From a checkpoint of a small transformer trained on Wikipedia: tied embeddings, 9424 steps.
Each number is 128 + 24 x the weight over the matrix's rms, rounded and kept within 0 to 255. Layers, rows and columns count from 0. Numbers have three digits each.

# q: layer 5 attention query, 128x128, rms 0.091, rows 0-46, columns 64-127
# k: layer 5 attention key, 128x128, rms 0.0869, rows 0-45, columns 64-127
q0:087071144143120164131149116133106150097172148160146103141157105131123106125156109146147106136095154128158108142134072128158153128108146111114120128117142089164152115135131131140154132110114144
k0:131150131079117093116224125139119129145146137129141110091128104190122147121112106156120123115200142147133076146121135119104118078145130118130134089107123126172184169158110136092097127115141109
q1:116118166135135139138144108150088156110159130132160112125134102135154110117146125132152105135130120121114084122110153117128114137131155101107132124103136105134134177137153148104141113114132122
k1:162124140129104128130125097103153125123131148130117123144099144130115145123135123107141085137159125142136098106109162127139083140151153155112101096119116112121117142133116109123130093107144080
q2:096107146107116089138187115113070126162165096130178133119140097156127118093136130147160123126145146099134118121163146091142122130152176143121055108150118142155178150134100154109096100084144139
k2:151147113147099125098119143081135127134089156120135129153104123144119131113116098103137062144165142112143103109121156111143105123136162139103125131127096111093107145133085113106128100150174135
q3:120145102138129138145100125110100125128111114157143091141098106118142136149159102135158104152125133072095157085102190092095135149216146101124089122136118109101118134155100112112141137125135127
k3:081118146171135148142069105119164123112096136110109138163139149067124124127135134109140146144065127112140141100140136133149135175099126134126127123121135140097055113117162126126162117147116130
q4:141141127160120125129141115159091131121148130074131109145097143121112108138087159102172104175121166095141115120114150162160138128141128112098060106132147133110128155172128152073082109134201152
k4:120101124169127170144039125129174132130095111138102142163121138060160132126142136109134139147043132110135146091117114120134113178137144135127122148121114115075068098108137133139183116125137124
q5:114101080125102140126132127132138134111109129131097149146117130153097139121155116149107128141113142133128142136141143126121105121149134137114147147115132119104121113140124154142129123111132158
k5:089129133147146159130138126142108111107124120102107145126156121121142126132131158148126163118106139118157140161119101119147152146126087120147115113126108152145116102108140131114134152145132126
q6:145121121149136111129120167136142143104120139115111147128137115112141131138123153112113140106129092147120185146142139141136126092108097108158122166133099096129134144108101159117135140102118146
k6:142150159131150135115126116118130105109129109152100136144128113128128123134141094134114106120135106137138158131138120131111090111146144162117141156131119136142092115132115111133115103131148123
q7:136115131142137147115143117214115127090129138145077112128137152135133129142135130136168144133133115141108149147159107123118145116115167177169092155109121095108138144150146106087151112121092132
k7:138116146092150093122164147153115150118168129099130121093176075165141125108142140162105103103145115163088132138173110130126073053122095110157115104129122123196146122101116145116115133112099112
q8:121137150153109134135102144142079110081132108139118105123131103123139137173136114115165122152116170116106167116134151132154157163151169112136081118129134100122139119149099125109136157133145155
k8:101106139161140139116075123131157153126105133105092143158148148096129124111134145125129155147046125120134139111130108163123124166128123128106124134115117139111054113118135133092169113129118120
q9:087134140106145110117117159056093098165129153103134115127157144158126182155145089146125089101151159113137133105124164060122149126173139142117091103112144109156134138156111096098098149126126157
k9:158190111108084107104117123103137138154106143100137146164096132146121122126119122128134103159143140120124093118155151122121139134141124109107168129122109127106113156105104137102096116145143134
q10:127134116123146145133121096085052132138162139133158086138148120133165138114115118146130152108115136149144127133121091136156112143118107126155184099112147152122129129140133107160136124125128153
k10:143148137074106089114185152141121139136151127132152123093126115167096127120120124130125129115193111136127099164110138123123129095157143125109139110130129123171153142151123121111099123118137119
q11:150109155159134156128091136140120136087082117123125161131117135091149112157129146079126159126084098097105160141125142190153149166127123087170143175150097094090076115086135116124163131161090155
k11:091109141136162152154096104156136140112152119132131130108161140111124123140120147150143163112094126118127132146126094149122144154105114112141123112120166162140129102125165122131155135116117106
q12:113085105161129152141127133132119143127114120146145132114155165100131103106134136098130127112097150085154139089101114127113113124104107131128144085147130116105138131134118100158140104089106127
k12:093140122095113122142211139139124123137169132109157122076135101167089135145127100160114152115173121129142088167119127117115147105127136122122139098133146150191163147161108131131112148136133117
q13:163182162111134130096135163134123115141102162078117121109086139147132138145104116139145094142155121114110130140122154118136130095133122144135087125060129142150104142123103156114106154141149142
k13:145114120149144176133030118113145123127092123132080144180105156068164123122131131109124132145057136108115134091159141123139100175124135128131135148132106111062064090110148128122176111132124139
q14:138144139100148137137114156133147122123130126138119069124142135120148142156146103121082148116126086152117167138116134130093176118142113114175178137111134141131098136081138100144134140143086146
k14:131148160113133082113182139132126127142142138128134108105142132179097125129118131169121134101183081155105120151131145116107127077135127123125151094144159152191176139162129119115075143125118119
q15:137129092143113110134133099101132127128124117146116183151134151131112144145095123113094136119122161097144148102149102126170135152120116097115125134159129164117124127105120104136120119134124160
k15:112140105124137152095133176136134117140119122143136119084138121126121137114120108127134130157108132137122123196099108117153170130113120127116145134123118146120149120105152122149120132152117151
q16:158185117123149118114141107108142152145115143069102128105087144138160134127106129146163110149153114135134098152131124135157126104108132115116107126085114139132111111130103134131120135151144111
k16:135117131174148175151041129134130123116101120146114133163117144065169127135137138103128138133061132116118169100146125125131117182135103147119109140135121117066065110104154151133181137119111133
q17:109118109110131079138151134079128117130125085143125131147134141129136143097135081149085156106131122150142207132163115124115136126155130124168126109165124168141165138115141123167114105087075146
k17:138177126107110094101178174124111107146140139129154109112137130188118131118128116126114108118194126160120113147131146125117153080121139125128148116129130133165185154155116102115072139134131137
q18:141088128115115138120144107176144133114130146130130138097132112147155118104151120135181112158112137118105120162125121186146094121118141134161146149102129100127135119156143176113170146173147125
k18:117075125123159135140151114136118137124171132142141119111140132115167137133113144120151126093151113114131125102144105106135129086108130142146092084109149098118141125096147156133190121119112127
q19:095106101110125117140175128104115094133134102183118136126114157162104151081163086126144131101139118135131131113164124128103138126139165125142138102156096142168190140130161085136135106091068155
k19:155156139119105097114200146128110133143162142103169116103134119179117130126114126131116100132214144157110105154120144106123137076125135122129124113111127118158181163135103117101077119125152128
q20:148178097117105098102105141071144064156094110080127103156126111140101189164091110135102076158125193114150160135137146126127141157205179138072111097140092159110107116118119083129067134172187162
k20:124125124169116154130039130126149137117076116139100142165117161045155120119143139092125157161043128119137147106130130121142117181119109128135144159142131132052068110091148128128165133146132138
q21:088108143129120138139129106137114138108134119134143094189151136125096124126160109136109098134101142118143148122123127141090139150134129139156174103158134133127144132136145097131104124120121140
k21:115165134103110089124205129138134131137139149110145122103132124171119142133113139164121120132190124159140096143127136129109148092133130099122133096120133143191199150157096118119088137115143109
q22:089080133109121134119147142159173132092160132116132144134168125149133087100161088137138115149112150162162083120136078186158125113106110129124146129116107089148158126134109162104121114129141128
k22:143147122099115107117213132139114135151153127130140113082124097183131156127124133149116106113202127118125110130110137105110140077137111142123143093124122122161184158154097132124106133110143114
q23:110115174162145124115196081161159097140146128124120142089115157120165138098137106114150144123134099126145113108105140108146126130077108162146123125149133124146157123118147146122134098097105107
k23:137132117093119084123190160133086129146161145120156111085137113177101136144132120147116122105210123144114128127141134101116126062129127137117126109115130147172195163153098133132102124143127117
q24:172180112126113100107100172083127075139079116096101153151097097138140141138102137141108110114143169149164102129159150139173109122151134121103088143122113164119115145128103179102088141149168132
k24:132132135172142175134048116128135123123091114139112145175109156057151127132127128100133126152032147115121153100117116143137126187136133131134122157130120107058068108099163120126153117125126137
q25:102083126155109145135127103155113157122129093167146117164138154091138117104155159106112135153106122137139133100083137156121129156129111107143132146167131107114126151138157127106142125090101144
k25:093115143120116093142183125132122123117172127127148118081156119185090139127118130164128147088173132150135130170116121131101141103113121125134130092131161132179200133153105094144120136124118098
q26:151162136128139136109104145152119159124126170123120120118098154122162133168139137098175086142149112092080122117091188121082154137134123119139107135077159112098089151165115140117169152150079109
k26:112097132150156159146058111126143134116108122134103133183126145086138124130137144112158155146043109108124165097153112136141117173110137126128103141127134125095081084103145136126173121135101130
q27:148138111106111135126129093115175124115133119132097114148100097159136132128145130164125119155130106127141146164142100181155145123150152083132123126088148138111130128139122136080118150184201132
k27:120123130173145140128047128121145122116117108141114130171126153070144134134131145125139142138070119116116162101116129139152127166123117123147122137133110121059090090096154137151177133116114131
q28:151155116132124104135095117107109102151106107107103061154110102140125163117157128134135076176147151063125179116123155117124159125173163091116093088127109129101142141161103094103085128137175107
k28:107116138176126163126038116124162118118087139129096136195111140056147130130135128126131140153057120126129130113130130142139108165144112119119125159121117134084064096091135139122160117118147142
q29:106117154110105101127103130093082101124120118155126102130139079137105111156148112129109095128113164123102124128155136117130111145194123133099150139119152140133117130162131148068086130144158171
k29:141146119128102157111066104120162128150073151111110153174119127080146141109102139113150144160079155099166152107126136117154140169140165120154143136110116100078050113091134107109132132140163130
q30:109099161119148170132162120153119144113149142131112111106167163137140138143129105091100147125121075095118112128105094136107141143091083167152140131106161105148151135127141103162154154120079151
k30:146139126086112092117205133128118122141156133123166125092126107187119129109124136145123115104219102147119111163142124099109123063131139132111137084143135148185175153145121115110084124129123123
q31:122134128102152122132125127156132136109149108136184080167118122123159111114133109142132126138123115171108163148133110137120187120118165102151139102115085092114086119104138083140170136118107139
k31:123148174112121099151189124147132139123131156153145092083149120164111127139150135159121119096170119148125071168122123150112135102148102110137160110145151143186153138171105117100113162119144095
q32:139101120111140121106135138151165128141136131130123113124135120156179140094161115154105153139120079173131179151148137125109130111123111113150148133069102112116120136127125140167179134108093115
k32:126144149103139086136186140146110126085149122141126093099129121170096136148135150156125113093194106141099126169131127120112120071107150146146133107138142114192166143141125123094107170128108107
q33:172145082119094140116096129121166162147126125117127141142118117139139110130117145104152097162109125114130139163111089156139145133101161088089123127113100116088102120119126140162159128190152112
k33:102094125171158169145063107120129114117123102149122129143135147063148123131133143131138160137054112120117131119117105144159136180121119140133113146131134136086082077121158136139177122120119135
q34:154149104116141114136138147142166148139101131136112109128100103160108132107142105166096156125149106163111119140153143139097098099153114131145152153106128160128138107119125154158131130141112108
k34:168161147136138110118142129121124095112138124133124144138120112130137142145122120096134100137160111157124164109145148129137127111119136141148122154131116084120113143120129138132110148140104147
q35:105071132117128112128111105159150143107156115185151151163211142109116115121180129107074152145098092178132160135215093138085178154085098147143129154170161115125114126083161098189137116077103100
k35:123148128076112092129220139137116125125151143136147106081129114205111134117115117163118116096200122153115096187118130115121135076126117112142141108139137151196190162166115119109086132131120123
q36:137173127153153102126135117103124133155112141092117115128097108128146149156107095141093122106147135105125082142131169132132123133152128129078111143102141146129111134125118120123122138159106119
k36:150126123158122149137057126125150117127076122134109159188108140069122139134136134110147143164079138108120156097137140146129127181115139129134129155132122138073069122093128138133147103144124126
q37:105128144119141138116122105141128088139169126097129119141129118102121132157121117125137105141137154113127101118103098151138133148183155110089095113112137099117120152141110126087097122114130148
k37:122131140160116132154066123122136134120088156120103133141122140100132126097133147128161137152079146115131119106147121133125126164133121130115131106131136150090056110091133126111161131122142110
q38:142155141101106117147104114117112089154108092120180141149139104099104119158078148115090145159122141106131124145117127128122149174153136107115145102189137172123091114109144091170105155112150136
k38:097128114145130164133089116123145127122098137132106135120113177090140114093132164111127168125051131128150120130105100143145152187125130100135127163120144127103119080120151136161168146156128149
q39:136156102130122116105116145094109090169117134126124165134121105151124125135132153140119098112151186122139125090162133097156092117154141129086088133138105137140136138153120157168081117111171124
k39:140112114146115167122048108124135132137095112113111138165124134079141127120132113085130126140054146125130151109123129129143119180139128151125113150119115111056077112098143144114142117146140154
q40:122108129119126119149141141137109167150155093114138117136151129139190104101119116129111129107125127129152144127112098124147172110075168097129152086162108128143131157105148125157126121112096132
k40:162140130099100121104184157114116133140148124154147103092119095178110126136128106150122082116188121157130105154115133121101124094163141125113137120123121125163184142161097118114091131115157106
q41:134137151097134175161108153177150163124136125106154117133129119116167086152117133121140159134120127097119124138111093161135148127083160112143099116121117108115104126101108123134172138133153119
k41:106074145101146134159122087126152139124159125153137138096142117118122109132116123165143115132076117085145099114115103155107133131145107132142141131135158145158106086149166156134150154134107105
q42:107100152163145144136110151163141101134110134148135178104121176090116123139130187083118164104098133146140147104119145125134108146086093154153098197162116110117086126074133140143169101090076126
k42:103095129079131121153186122151112162115182116103127144073173099165099113135121112153145133105159128115137121142122094127108132100117115127134143099115168136188165148158139118129106152145138115
q43:116098108106131127113104185121105126109126156116107093116132119141157131132167132153085136098137090148116166131175112159127122094154105139169164121106121105134123107125142110115143151133141137
k43:141167161083106075122196112144135136120136123124155118119129098166126114125110142164109118098172124147113114154130127106131133067132150111103142102151114135164152147154103122110093164131160123
q44:149188107148109105137107073097135161147123149121117130164081130147146143134135088163127115144144154102120115093144113153153140147127172079091093115122168169110089118155125088149116146179179084
k44:121117116155148152125045145120157115134094102130114130151134155062124140144137142120150135145052123126118149111124131152145130181104115133140119155111104118074089124088169162134169115130091147
q45:112114133065107087154175132077062083143148118117170107102158091172119158135084095135124095139166133098118129117148173116113111113211180154122078098135143129178168167141114108075088117101168176
k45:165157133160101141101073132088157121137074140137115138179098142100142130101132116089142104156116139114137114099133148095160130142129144137092131139122102111068087109108120125120126094156138138
q46:102140127139120112135128122118098094122131092186134107136113138112125121114133133141102145110129159136129143119140143085120142127157144142105137119144148145115128134130134091147140108072100164